Part of a small language model's weights.
Size: 11 layers, width 384, vocabulary 4096, 22.1M parameters.
Each number is 500 + 50 x the weight over the matrix's rms, rounded and kept within 0 to 999. Layers, rows and columns count from 0. Numbers have three digits each.

# layer 3 attention value, 128x384, rms 0.0314, rows 51-123, columns 0-191
521571550437489429538550486491548567592510555499426563577565576580454459438532503524494422470477471516530398508495465478506456507515484513466544427514535432508516502470448496472503416461420464524482473519550544508469441517534508460507559487471481586400559538476519529460507445464453459489554545507517486450542460517473461497528493422486542399488466600454479529558495479549481510495557485544453532582403492459499496493407555389605519548488497493438619463484479410465544507594500585511576473593512431458451475457540570489584526492568416567506496506517415509497512467411438518450
481433422492483439597547494532553540420488438511417466462494504491445498502581491464535459496574428452477554545530497414539445559454498469470535499457451470613447477482422496442498512445578449467449555438461461555411539486531529474494549481476545444517504413506517469542459619558506429483507548460474526489598455539471505575566542534531477370526516537449588536463559515451594404504516479429678607477567494475508382561547543513442520520564453418549468495612487470448550473558527457482562549461429479512488462509524487497492479574510408430538474488516475430562574513438455440532
475448494498516515593524509483481426494593474558453489502487585570472542534451533453462396510505523503380507380467468498492561513566534430548539525491575528486464434484552516617490466457495507427594394370524545487500488473602513558459469394493438528537421554524507408600503510536438478526419478397453500495588518539570507509543523518475459542488509417497506520429442496573506510511530481440449560535582556522585467489405473557504481489494508480510561550487393573556487485447513528471444470514495508517455526518516486553584545405471431461487503427468501605529483541449461452514
493434510511486440411552460525558570507471571505469458506514478516421451534453481474518512527420639530505572475492425495475473423621548489499568540559497631429460460472457481385485577536552491458501482428462528547522526521533536385544540352538462464503452503410504452493431546514524507563529494479439561548521504540546504476485481548517452527450468472475511455502529528523499606450466526584575572462479535543545533513468408480526477453553537542442368435541500502473497519499461498463411502499560547546487632544522503475435493527474560527548502571467484439447514526567457544424
504544578438460518500489574504543534461470617508463420533432552519485636604551490448626480573406550476562420542540484483384483506479493476495528476515483437508476530480455483530605530416526487480445580593598474530541510500591538490421467563494503542447461488502516543536429535561477499500526478511524555491620484512431464477523503478441449497496502562491608416465554572458523529501527495460490489559471486476534453569466575490448476511520535533439456459465528527501539453508568521503473458516514480502434530544544475365519517505530632487512469566523464440540488522388611459464
568501501523534540360462466551498538414484491491671385534499471521548553509440424434488539569528424483567452421464421450444453468459508449534454424548528359509411397521567486578608471485412477491501578525547551558447544494463495543509481428495463425614469576550387546464496412554432524544493488501428556441467472433525448454495533494431553502490502478444568461535559463450525488517499533551523468547538513461614511416538449518472507538481589548601458487508579409541510516502566464551591559457478501471555535529510484496493478442470500493509534418433496445600524510553544502623
518539502539454502471520417463514498486543539481550488476461481504478501533458533538593415423516510614455564383508430445466505402504537408428512470601515418476458481498490508514500538474554505523540558529405481543431473434505586493456517527359472494496481483563508432499457518496502490550488440572444462460420399552515473532468460440453517570552495481579452512368485534446407537473443551426562440516631439586492515480509487529466534490462515498516499514390539565469491423542499526571526494472629597482533554496456470533482546455485460420420568564468520474485432471487475458527
524562478502529574508455434481530500574497523535537401480573512442569455477442700510477527598457479558548550435488493556508486534488543561423495517522564533501584632508564512539507648567516550421467606534460554590521552477506575424437540442480555474490455468640569515415496528557486507511557523526542473519398500478568495455418554429488529520563524505459430547571581466439494558507445526592527541562513536525591546459441610466478458519469556459606414503486495482565525467499595522420484544490453473537598599448636508529547553491508490507433641582465543576576501579537544596400
487558499532580522449430460540529528567530373499534597469500497494525564495517418457638589474589385460459467598531528494536482517523560471452488500436586492520506474531490499514450527547570483604547598537474455512440501433544496504535412421405522520473523534554490361418466525576415508438477497461578436471412502537529517508528514496439480388536482399510514474426520586526536492517568521534385488431520488555516504479590640514478633527530450528537499453549570455491482462572465479575516412518513460584530304575564500492473355513526484504474542472454465460634527518506465691570
479562488500428519462473492509512460492512491457435503508571433485593522543584473454422400453562600510540421429507659517509525432501499500520449495515478484542464531512532539417512663538475513498430433635469501458533514401519509491454543469539459526530572503493607460490519473461418465444462583498452518537500534429523523484594538540526507510486507558441550577512530493485514500482482493475553527564454464503509447455518425488495495529486532535431453509463504470422542537443396475402498515498553433534498445531428473489511529531452562547545432370481457535425490509465416490468
509388440501494454477474520469443531514424520510472534522419390496498539531432554470574434490521577550522617485462561449436421513441570465603407473449512602449563497445454440509539483483527518529470570468547431554468422559446508580448529443469468518491509479496466525474528479580458526493472477471542518532421486473521474493429566483527465490466602602518446444392469533605484538472533463550471456517474480568420459456440545420494460477497444449527519566562478483491532444473541429466586478441509546450466548482412533538444492581505453480524653518501537425518583610513490458552
453563456467484528466484504598472515579485444514611474478576547542428466506392518589519476493498534493474485493577505495606457439516456512522438524515436505533627517474501498568498508587515426485454520524478459571599582456508507499584486440435472590427554489438526468444557433560572505493483515463532484462507509515465514504535523488474492453603506467489490506532519522471524525500571465582460460602499516397440452476508375546470454507499457587441564522539524505544518506481442477457457512533489532493507443475478527466521443557549594442561465504528474492457451585542497522576
438511561497453517489652505524475457499392505593411531507514495544518465495586351494415497567560453502429461585430564541488451600525533551500523465530497513649464494535532512465548539483537474517439486523465425475419479509508482391514488474446560598490498487493509492474441506521423472418460484468463466505544453496437553473596463562482475506531507529475541531490500514425511531468530532396539477437561581469528560531444491472544518519445539503505559486506580579466532424518525513532627462572504478408551446567479492376423484569508462533443455555475534493484489478415510456516
513547447478603565622457524446454520481411456557486506500531631553570502560477459464481526529524425513436426463429482493454529493411525484514513529475510526495568537435427501467457489497561504412537476444406484478459549464528455518543477472472433575487435521515582589499523563496507506493406405419528472489625381514555482458551597432519475543552439471468453364419545415469474555580530461458473519453419528478488566517534646505485518535503531513428553488384461486482471513540484431381440451482453514520513467458550521404551465461502469501399540654416531504467370468479590419487
558437441533591551525508512558549541493585503505515501510613499430464595574445544476501531532491521523574523505511532444515461542472564424558536506500486512491506530499502563518557540524494492453435435479403413394502522513507539509434542608455494512524524546423576428499494599512457509483491632497503412497459546448543473402537463467513568426513540483490443424534504520489466513548466446537503467535434421563584516302557460532561431482556487518488414504508490518569560439546560593521418553456486421567499524534520523489537448487419535538502500505522525537446501496421490520555
494510484476582544512462542526474564478572520484548501469467478501529462521535464475503562447546482471519518490584461515516581494555435557455438582521445492526452484438500582486536508519452496516524470501476460532438480424589450398504461525483543487503461419503475555522477490413529551478484540452428480461565529493500508548487519500481446456501437510504524420425536348549435534572431446599442453394538454516594456527504585482579474498493575565492518497551417463576473491573477464550544514562525520384504536534575504438457570511548499550472447462581540544468580514604538509597
468408517463547444443419503517463531502499490373448517499524495497411544473579507502493603578562382484482577441450560443450577430506645585530536523567468513504606509518485554507500490572564450503514482519556513479533557485459441549486513517475529456523469563513459606559416422552452477585509555482529358497304552437569559404465527540286468630543532550524447594467504494550553542452459573512496501532534428533500536554514599507510574387486539450526540484524609439581571474384572542492452524491419519478464502565543465465502500521569526494431539439541436518538506444557548565462
506496509518387451452468581553500426573411473505410542575499446518455588546498407580544593398506449540487510532545490478448471486554483582517539435484473492538472589455539469459522495576543450449457501514536571515564466470551534424530570322418381498456486537556427462514481472469441539563486462578535524570442471527560463383563509533571523437517503457547578501495526486440440617443551538511497452478425535576475494417503477517508502507601463505491507434523561543541480532638593366450602495565505512527427481501528496537388522487477327495514630634451442507470519527495491584539
552409554523544493479465523447430512577474570515452357501516475478565560452421530511461504443447539551477565473526478599498493513455458536399421509437452544528505556513520551421491485563455475514485488440450689584521514444522482470432472521433400586400553512476506483397421517510455521491493447585438555583544501584551504537490430424501453513499451472548440438549507451483516573471510474432508510549435471572540467646489463512481484508375467547535466558491493502479517516481427570572432560477506520510503524520543437508524487578488455544517564523484462548457488450525502539479
460447463567452425437507472547355444507437536516496539526553478519524442510544414467470550477305614436459509472458492414420524530456503496474569483388433495503580584441599443510519529573476518411599469559424522521492516459538517574496482465404443431547476556546454430526468543525540551437518453522568529491516514472516461497513558403517558504444497490480448451459514435489476481495425525528471513487570513422544490508365449484605560472536550386507517485453500448393573505536462433535537513531527438434520423538569473367486531481570502513477471561484539449541536481486515471401
471445485459528518562480438485509429549431564578444574515454457473516538589433445552557506406386487535493390504558410504428589541458497516534416449591576391536575592559547473514491550514499571508476553570525524458448435429449541460525563477445514493491498575489490529453449470426490531468563459564566491444583474448551592613550497474483568454464389546518492384487501589409443535538591395560507622555593515518565465429569576615450507510511514574403500515491467520473387569659509486490508482475480541490535452539554584420460466467469475545499460557486372442458500497584526481479
549409462472530489466474488470526497573479545434475595439471479558601546470393526415480580425480403392456525516596508390469603597533489533534489551500471494383569457467403454540535527493505585414581506453564593504528468513442558461521429522476536427592495489470432507466468598593519451504517412427547403561386517458550516504432453397586530566585581495449385475614513538478501537471443520539467445569469527498474518552539549489498442483468494511586469503580409560429496506453446512496511598539498460527446464478536522494454551414411437539415472502515507521482549631481490570506
467588456532544442610536496596528483520502502504580453531475506496414540439455633496516596492519542444557489505682489591563558515449410414386438532437476551525484398532507431442507502501509501483504496509552476601518386481462436440470536509533517442527518508462504504595410501508521554653467500451560528532449532397505458528483471496422545521544422543440553487428437489567506409475575581504441431584498515498396514509445493510503527528525496521480479504486435463617502537454547547477479491439465525519521517437458540386494427474550617542503509553526449479499478578512472466566
436535459581506461473543399457458478477433508419424562495427513487564562527511426414563510510563444500416430554390485441532565615497508415571555523420623515599572473442463586540514480460433517524549542547574488499479441441588472454516466547554560553534472426527502497445472508472505537484434509470506550434520598463388522562575546423559491513533454420509473509464535415512457454493524447469519412492558493497488538482537520496513538521535380472491524461478453590494468483561468601473598392449526496454559453456562492553468450422439521466438535489466453460468445578454470442414
509474509536539517577442489504487479526430557449473411490497585415461519427546503428479490521429550486429573520483485451431460455490528486522473452501469473517561518535547500470510507401488582513493536427477593375557560481535522481525554536522599515471484486546425402537584476510476527525531489495509433493534574501504472487424480509516477546528444572495600517494512456603442480544445501485504537521475494573489486533409537511567493540562487455487520556553485533447417466567451517514449549517593571553436522427429382566430552485459519526504431454432454489480531520558441441570
462568534484448456533440622502541478483573555511492502481542479449464512515453485581442574469451550575491623435437489515458507515496532419557478494507477401507416475404592461488499522592545562504588498536509517551509512531397480501494584431509513461421469483524521544516429514515447454505489520482476585510458441502454522550454425451453550521392575414462457458421469558526482443492545563424576449483457447499499577567551527587483459458562470544453499509514458478601506533473511438385600487501501560493513485427508367387366509565531439426502494491467457562482398468573424557449
429517503563528466457445489513521498470587533563521538462483564524480486466577492522612616525496457399598487526560439514521499475468615519529433472577513510474496398485497487420483494482477420423464461515520452566495488484526435506505502482547631531421522518539508517438479496537533458584549427520453556376505529500472521541458423490515422508431413496502498477518534608473498527550509624497584478526445533485474555468557522525442478466478440587481498354554477406443451476529487501556543497506478490406464613457493510573432419462473525506488464448517459499566524423428406525548
464518473486540528596567473510451430505647504522494581429417569632438485544563549499518531441561459417470430595661607412453593595397479577520532553447536396522542463472550449464474583516556563551392487602516475454431503563526534617497464551560550437496518514520491408472486546406478530443434508417555446474494477498388579529590500423457559379528373467498423457559464564507496589460567529440547469438435452592543518515494490514507548557501442545450566465480425427507555483574458536504463479572496472457484473510497528520521487511486581484422499399487610493420420530473465552470
470574507530591465590460557488527486563297484417532549574501474489441463542422501556372472550465558487507580532470474583483495430495482533439483529427446510440512529592541509552427476596497475477489437438478514458499477520562482593500444457476549515503453486427434532501506576529399558385561567513505579545533496539578475519545452578506538466553514467531508536484458513509443520482557544411464594405406486460434621449518441536590492582505567469510503516421566523462500499515509573469455494480552510440534500520513488491456599448499544491505381515448366499451447522480569487530
457432519469462460598506482474469477440467473480489464541502436573511494433450540589440544558493398391447481477549470537456443588454478542558483516427450438439470562452512511478454559562480459495427525480583517499536544474484501442488505475562390535521494422572539496519421405425504457491488396497515494498440404508453429553426535512521493490507461520540432490492529527564473608473472489534403534496430556496516470429482598492498537479419491479588572552588606508441514440462552463537420505440524492441556575496500471544501528486485547491491440534475504549486402434457504584536
482407470521401498409500575523531546503515519460511533443419457505441622470469493537614476438554495519575420460458467574519499450511454431571551435480558498499506457501492477467523466516531555562503540585494441415484503515571550557573509571485465552477470558508513475620440500546448451485463546502511562445486555490540539545408506539448518504482515560509516601381520570496479502449438468425510530543434515431553533450468487514504556529470492533531532481482538534477564529523451561553513462560540510558534429489562499440505563560498531484650539504521556581520491564527438508547
486510494442563422574527563501531525459489533371515464472477488569431519481469479465485451473556452490531478554537566437512505403541581457517567418582549480495487522548407579494497487478537572464407558524498462515542612535401526604533589506554583500477618559459594553545427506577432506440563528510482549479449376433553453532473464531610518517483488402483541430499523533491508411508629566549446471496575467519421449458551474496508610480530573536446497459508491507510551512444485490445451476520469455406537517484363407457554406406525445515562428578429530493537565460574500408408
530492517527570524541492471479509489497514496494419478575511519473531563403545544497613521492522468526464511520543481498439414535467469485450463439554438486588509457498506555554498534573506521454480556501409506511466490528434558527449508483496404476513466580513466550492452545478515503526506457582418467404547511500552476510532495518570584488526415452493412577478440503386462537505499525458526561587528449467574556494471465571491574536439575537527494445419553545507465448568433533490463508518487513475499507461544505497464442560501472492523468513496506446605493480558466498467
523427514531497442496405493547530490514537506472414558561569363538467537565530457452476500524460544472438501554561489527452384596523449424420562464544511513479602494589530510505467511560475503532373484563544530500512534465476595578500512552531483588540537501462475478503446465424501491376484554554564404458508466567510520546480528429508556512529481507489522441402466515515459496519523474543560385537414590418513538520511427517494576471463495520519484535443446497547490439537472537550550491542504498439471386530560416523491502586559442505475561483440553508478493477599490522541
498485458549484483504518491484569504498456429551562498487450528527513494557558477512480530468449457551482484486470553489526480537498563474520615474562541507494477545539465532511457488475595518522441468514471541503438506503520541567592522413453535459474428491512403538432427507567501473495494584607522507469512530555438576465486463405492508597510457499505504514582490477455529467444468513520547522414548556546550492400611501482506503468461478459502485481460541460494481586511407454519508458509505480525496551570470465448557459527480602514479516513484426479440440476557490502503
511607489391598498526600429506563515478583466482497380442544545449489482441482591529480539492538485488495440457539435467471531503518430492543550544448477458431407483378418490548546549391432508605541483476534465545463489469543446607513437549525517475490566542459437508512418562512408460403453529473562495491539518492573511538415507520476476483518452390402538466544611528492469510488448462519486521465591548378537525537500540589483475473562567475444517520434449512497463421428507467587533505442501592481508473465507471529448524497558503576475423402526483525560541395592508622565
567526473441436438523480432478515587567532521510470516533494560478424547495493432469526437409434492552461506521427504564507511383527498538512509519538466507422460533527465540536525546494528459421516431502478483534537545566457544450550534488512422545488502557515593478460408452391535501540476492468449456471401531497465489531377561529466554590501595543612523536442442493571390453481471583442496492546511470467552547447534462535482404540555562538422452467520573569475396502582485551492557511485571430405472526482496530480520591531520451626540488466544497502547640531548477460508
466573564467538493468472498485490531464551413504483426577513523576450474486420534508548488552366504529504550450422488553522494468532481414478479516472518488493493525431541446532585530513507494470593559496481463529663507441529437547448472520567524507539461517463442501471564403455442455522502554484522602481573549502452401483415458588560461529482561429543389549532498495446450472441520436415441416503535544490523513505555515528458527491483446549572496447596456502534460454462513475570520570466537462421463572513592567581552507449494417600488483440420537536541510494451466484547
463467577538532518492516568516514573547492545459420446456494532501472535429516507460528417487495568533507574458588527496611532458486482538569424443562408400488443513550565442587530455428536509589454478492386423529580507487553503465568414486493494493524561458421416477399541413513506538447447442551527566513527512524482547424548471464509514485510439467540451516525542519475537542481538493372472467557591513461514469471454420479427451547528464502411495481433491565421485545490471488456450550431463564506514605538426523529471438520548519458514564464497534534452556540511423432457
563408499567483502476552505573394535511534420382556510502588483485439551512583585516383527553519473442479528417571530581506423502460493484522522442444485411496450496541483537503522542473508492596626487494556453536551466506494481459544403509501543560503538418557492483524542556432503499599473433516576479596505462447574501477484579515525419480522534538506550501387566466491534434463467474481491531462503481538521419566554466602551560476492483562485532472603489541592573535439551537523612526555427562517527541497530466514485444550456515468525552469463539603479480465494527521596
555450519519509517450375545527530515525471535440498584412497435571425446462524489540469498537531485443571560633529537437496520507515507578505551431465488431564480497508482426414526515551468476516435514546437489502553432486515488525449520519482552517534481567532526398509518524541399579571568547483545460507553439501515480490545451392477533555434518540522519468588530513459540543461455439483494497501567472566569473535499431494554425541475424475536492559533455474466557545442492494464606538522512504548437537603536538558490384542445510477471460572574534475497565569502406456504
488511494568520541558438507492529497581410516594496450567558421469554556485508575473467530490450490495452438479488482534403527543540508468564439473508501423473502457433503509554471480567541578437424558519457549539519487477472499489460678552491550513527572524406479471458513457543445547489484463437512544616493582495515485542452451476538525502575498570493558512553502547506529503504479378486488537557575504476576502513504557551464561441422503581523572521438616501450645421569584464459437482467527549478508610480482506519510494549504421530547498475438408541520456460475499544485
479479537527449586501505616523494570560527473541439428513545554542541442508434499508447466588359454510480412517394490503509540478575458496505487443481493558525482475542471559475498570500437506494439483583487497493551428475384489579445434553553405461504528539441425628417477515452478468445526485646513548493426462472536535519534514463535447509527482416508405517498494538511429578510486389537483506484480452467521499578497519516541516440435531475518484499432573508448428424589493517467522537557512497570476502478512420437460541452597489502541573502489535464505508491478540568481
471416505441495472511545396439427427501578506593437504505512562512428506417475523521494428496482473498482532435482572588564434551486393527515462558532352469461492411588435417398433558541536531472585437434436559568498541416587435543533502527499402464512463607607508600413389478493475536515540498597525420542593456533401506551503523501492502487430473477476559626413403577581519476499452557540472480527443402527520568535508433408534548536524498428501453490481594577486490554473448468571522463569459508480576568503594492404503547549472540511434553423502514502414472441544552501480
468471488543487465519507490536531469396433463543565492476493488504404512585638431535525452519478491477523591474473565565426568514545435461590465333486487539655544444542540514508550581444510474404526462399447554446507543578465471486527419527501545547490440534471496537504502471455451435541551505559394502503576492530518497501560557460466524550485488515501530489522576530562509490559609568454438588525389538482594516481469493527493430464482482477630582538444521459475386506540557469541413540449577564493420496423491504430474461471489519507475395547420501610471474470496510549528
514469546487424498530450521408476498396449450561545497494494546552497516596567564474438549506487428543510553483572552657482508443458499576413491518613531495455524459362511524454480595546484466527458434501475447433506494604489597571469481491480430557410419407539511529436460508442635493416488452513583467513441397498559544504485492516394500491468532618434507369573495506578499507488535455539575504548450503569551537567500643485442573539448531550545452512501505485543530520454532462484587517466554656452574466486512456444510501573507468466463410513509457479484585511540528455545
521463529486449448554470419527547471548479442527462475513439503425525454519523534518517436566472528562496411528450536506495555518527497475478526359433480552562483588501473450472550499541396525457500549530487539502489493462573542477427484465494463467455509507449508458447464478455580488503546521509472472594421528520446530480513447538523412566513543547543561527575583460484479451540579494577506479495425485614534428605611440547433362500591455537532565538544572535561546493406353489472513458451548424449530466507462442544565529574631469492495531545498473447530501478427537500413
439540539438571481461515454503463547488474488415571527416483510534533593484553436410463483554500509486589573442526577579531470479604442519649459488531462535465477433522482453445494527546489561565501466450521534506449474490440520445547472548509546615526461391452574398450538553496463410463479477445403501536543494574506499440519424457486478503467545454608548542533571498507504415444522466514483456510484475546492438553516556522482429488488511564515495512530562495472463543587460539489427485521468503507511481528507542488627522498516539566485452555506524546490527623523537467425
551554512446448543475511435427438447544423462531432504510491509555431516546509506516423492580517570548515545455449443401494478557655382510490526434520529488444437456400461520483533527470505513463453438522512457477490505517494470495481472496485510514544436502566537459530502452513496520535458442592506446463527476498523476431496488537473513544473576550569485451566468524484442516408478480435547518594507581489566498500511509504498482561518490498557513483520462522509455480465555480444515524373566474539443589440425479528459477505543506487468398537416536525441483517446489443489
494539519548567509551552581462513570501498473578457523496599430445626560498461512452551568510542584540472517540382498474519470533497523423485445461515529522497501495477458527502538562533611481530462517465378493399553492471436431514522607435517502545539525510405541525464504614430471541507473549531483558474544487475486478491494472621457485548483421504499472447523485587551475447499447505436537603451617504512417488542649555477499547508447456497404618532464518498497501465557521509475418430390453587560504573521541528546562547483549443521446483562574445481515399486446532366606
455475421496483456592461584481489679542367524503475504568549492488477500529504397577359521568497470595490431489406495529504537470419458538560435492550460490600581518472508601511602564453447501592543416435466556431480501538532403436467474546560476627470497472437556589485363418478498483515508495507561465492424438489530553445446457508452432548492520518573479520520522461541497535535558502457511490460518496449422419466525488513381437510476490555429563424488530443550411543583527472378563476455437460457586525589549566551384461574502468512463406560561501519432485474516504432497
495491531475529458487544529528525424415528599498504443508477491533489375547506529411493564527561439485498537496496612472425559494535445484458586504452497586492406553449503483450467377444496475512506484517534603508519568483473524521529592402639468451477515542596443600507418441535472571500457514555553516423564514586568496488425572410508476471437476551473505529518502497572434508471427548519405544483478490527497512539469509531519517502517515483452584528467575510471489377441597433451453551552505610605441450550471472525452436498551476579533452445508508448513443554452522503478
487410590461497523438449458527580509520505474537407435483500549466568537452502465521477423539530546544427464541481513519483452429488481519507470416503443557587603540504533509501450529590519532424506447478478388420495495398376477512506452671450417595511458568548479484407507564501443513494477558558489481509517458533559445529468473443436491469557455507618445491520481558521469490488452536394579473592386465495550560559521410491551448501461556452530568488456492545453429468466434486483444541453564531463525490503459558531399530620495622549443502496549539464532454433558454455559
524583498490503535439539377489558549516489493400406457506474529562395457417555412488544465451547431442469610515522496464452450529451531486498424636498530429411528518551518527546524529500529523504555478448536573664469534418544537536496526614517479545530459395481557453637489444410429510378503498520490386422555519499490519483554536552553498515466526524490577460472500402537482528464460429499463509427601434565493506446342534452554532534539486528435531505507400541473492557609581450463537518473526485489569503443425454530526474505515613497434587453481467341486499481522562459428
551512529571477530383538502472471461532551371469511513493543532467442485537497552457392557541459460531535472461501601486594459603449506520560498548468531431517492558445520456476471487551445449570463465569502546466546517564519510463431516469570516500495519450421570454445431485507608494580498484456554447484518446520497501437448468421471518513486415467560632440512536430520439561542394447509605559491450543526491470448526421433582499470461534397513499510516500480497491502390492476404510451545509558448448583481579528529488530552633503501447430497424517512484548503453540541464
533474501444512469441431443484543524527601555569522527519396430462558586399483474490492510391555388516512419516647506555457438478513506590554479494578485490496603526406511562493572477601378516551543570579494459558479507465596571471527499451505481484464540415495459463546515518488625436495491520484463529472615508535519515474647496572482477443512492518426527486634507470427490537518468351472593517520443519406554493486480544541541419458511406546456509496463478547426553540574483580574565506546496552548483471453436441532508508460441502535542465474419473548516540522540536570522
507466500472465554519520535535486517497555548525562591445484495392501576436443460510422503533472560549552441499509542525546432540531473525568516557512507481464535453525508434550525443449431450449481411461537390458497550556437593612551419544555507459442493545410490508494497523552563449593492533571493451553524412566495480501496499513582454525487576473580477421520522480473491477594565450521457376440575513552499517468508538513480370485547493458523461528458513459554413615553425535498476479472399422531527515510487534468478515609425522488540644532487557545477449453599473518448
500474567515473508455429411502515478591471469576576521529567490523502457449510498493456508495572611502523500545567430478463471501512451493435480451524456442479561453474508507501588479535572451466534547458440477586396483513533585503532516435544393462487514485551508606506600461565509503456555512532459394492443498416418454529456495513433535554512404520557487546441491504448490554535464520525539530380469422449480436510486509491454467561474479535468452542447540431540530538414479522479525473540505521449471426491601506506470535473705538506551514496511480476485668535483477540426
428539482416586524515551501438500470607427474534534401494524436519469511467437415459433510485504484507407552520578499509499559452476464517503517469497494508481577575519421564445487526475486415563474393510449618400580513453564572498523268524528522464495547524528565538527464492530521559547495544543478464493429498501594512514456575497519466485579551428495458525447509435465469532471496574433384570516551383601491573516517518512478594446476563454538502544524468500569541500437556608438537445410552451450596576499572543474503512559512532560444524504521488431565523471516445534401
514525501494521522464482494495480510572509471491526461459546505540519559427566451488461508511496539476504497609522439551457482504486503504502469483440415450503606472544506543475512481460453459570469568473558532522455451429597498436470545526528478515567497488435540478559430471578515579432518477455437554525545522552513487514515505513503509449506519559434550556491524455445514504521450395575587592465482463499496424507557474530430462546492538682456507487514452501520498554548435514557559537473499525604554571492519555398467455576506468443424452589428453478486441467551488467501
399492478520464555515463473518441404516472505479551534567530485570515450382522444565517497501553484460521404527574586565511458547462492497426478460433585504415589502537475537463530510477517527543495483627525527491532560553535468575454561482526407528505510565540550527432558532488546459468466522464490408511510501450410506579525495404533548443469463433412431520466480580499479552500502545623491488476586528462515528524516547517558489550463499478547620586478506519553497491433514485443538461512488462488450450521516514416451534495518434472529625504474502539477448463511573584441
471539495478511454457462480539503613589518506567512555473463530553484619619479451521482527517472504470498499436559470524553463470516457483658539466435500421534454489377500557556513539495448438574467559501514493513561501479529504514482525532425475459513462547562571501547500436419506509482541515568512585587503459606492493471512458531551542494549490504553569398596565577521512475410481429484567520416526497561488481410595499471491466538505484507495544521414462546429526471440482513492507525454593542576480557540514498522421483503594539510560369480427379547396433452464442420505
479540577538395494508450455482510607467503481590554481509420492553423580397486517450521580549554498526562481518447464458503459468556558450605521605550522566371443459456576457545552600542544459590443484556457379543371517508424500561466473402457587444501534453461525524429511465565507473516453542501485553423491575471600491520480438523446471540588555471513500465574510518513522617487624501470517527487518519475442466512513406422477497468495488436556486494482450511490399506460473490454505500490436503555541570440454616528430584507504474495544379604467601463593436461523464489572
487537548507468557506454510432444418558363446509446539524506582490456404502465511433465453439463516581492447483447456496404497601475493532450517516486443469485498484520587482537410551550497510452499419490463529479528587423464513517567447513451506503565508479530518595425481466573528455477452557495538531534484542540582490573457518427475520451546461526426524545486518542545503481485532503492485568566520549403594523492536525624563488520487524406542405428551459552475483524500425479538504516455478481506587501588456421458426530614556488464463485509520480480566508504544537565435
530488542511479472405508438454497522534552498528526504587471543470478434456510427485505522544469553535559441495479552551566436502584461480426445556537457555462549408558493489497477533488462439461545564485486524515523485491509539442470482392591438441536453481641523509628458426540450502487501424469485553547487459540506526504520537450561381547465437494539576496480533534574460449493468464486552442479528482533557506593419423546567541521476536505501517497471462517533560508358509493565474500463428514481497551625497458554490458462495558493538543630444493488571552585456462534485
498553523422562554450453469545548598506496413561605375507652460525535515426613586523552527550492538467562520404603342477559484415580507493496509595441455516467557525442465478553563499457421543485500458480462536466504466537526514438535473571549502483528489501475554513475501504510485525482527552499541435492424541442467483430516524480476453558360573454484464375546499505539492506507423521570501448493467442407514450471487658500470481533507452551536433447439428460455571468377542458495521570527498418472503567482462507456516609483510521512524482464478600550431566451455463545493
515500483514527523537405467486495569435608506477514528421472481512512523461460521529565440509509492503527465557496446488458560574538515523585551491477485560493548430523542451493465518485448554522552560438560456472405489473553543515472523682495540464535470446512513495473465445546647518571549579444482505520541498501402504485502526473511461431481414444488531470526527507517444505510516506507509442576525487533478459492434518673568538436524479504587577495451502463354484501462569471607510456491448539544483413529494472553469538478409547590553558467508427438434380471478564503526
562473557434448566590466443397506496534443443448516499594549555473449489474502450465444505503547479537432543506506582493469482425518507549519448462435471401494532526579435459408580464519403454511589458459500509460467474372556485453481376509533403471507465476464564437622387456557428528501548513622484529523498535479485508480489486424585511546493358554618387430591521336453488466448486382498470455395507549496596459631508524460448503462486572504468473542499550488559443602531541430506491603549536522379496467510526589450461494596473516529509486526456464480474488444511504492462
378541445545472484545421465566544472494499451454440549501436454563550523566460401630462466472465485432586462535591583468471495486498564584577482464500515473498454457549548544378586524514565533433461510500520461449504483513476515558580492579519485561529584518486453526525480463450541458460475511538501475473518471533396497549522396510556520526572504606522408474487576519510526411508529464556494583454470530518367533427489356534581552485607537535479586538584489488495451450512458517500619518577516546439480498523512483544478517509492536524527513429443557526430435484496464525517
526474504437517560481559517560529469486569520454535566478492400506510487499479453459525541563623471475485388552498615509596532516535462530438549489514474481426456522439464485508407438461533447496467536545551478409494550546422506622561536407410468546467550455479462461516480472397568510482610552539525461466492409501449488456501569526517497535492540498447525519523508551460457510471544549594437508492443376533435542482504524437672568421488504560429559438499480531600533454512481529563556494495371403506502565477600435427466621351499508542484528532522568488409592451450602533390
494571547520468513503537570478529516442489461521452495534558587466461511449473516532507445496425450474533449521456417462455479488494631469498578481502566442585514665433567448520523493462474517586447431512518485549450454447511471514412529442596454459476485496513554607529546377472475486507442518499458448558511576510502439516536513438547501469520448559417506438610478505485477482529473446487554490478546594471590536454426534557445559499490487476518581449536488393418402484541448515596566439473535442497502557397494544534457495532522566481502390462516524479551432411565531523514
594479470581546539431536534562502576560516547459404437514544518517467461488493541554539446446581462488535465512448561472552530575430541474540575485540488615557512552539540540528470478471546469507433537486473460448410458539573564498509522513531424447413505441577457457490465505522505518568489467511483431445574550441440512518477585431569577542530462588463511457445512398381519490468512615480508451438377452531545502384486514420546522514459602473576553542508525531569497535466513487487558535458464442454520452498462557465579471529490481497435516482478492443474560521489556566373
457470508457519445523399541564516439527481615496461522462470525482511519529418512546513500447426505502443540589579492510584448514578477505498504454538523485512541540494561442464505522444468458594537518516540598455552452416572583545513385563584463501469328534535514436451543597504472424426512425553488504541474416418492488511459477522495440440475357445426551435446565449530463527507521381510480623443528531547574517518470493462537532565501454570595406553490548565382465507504470476556460520532497561467460480468522487473502542529439476441538494462378424541437529417524596517554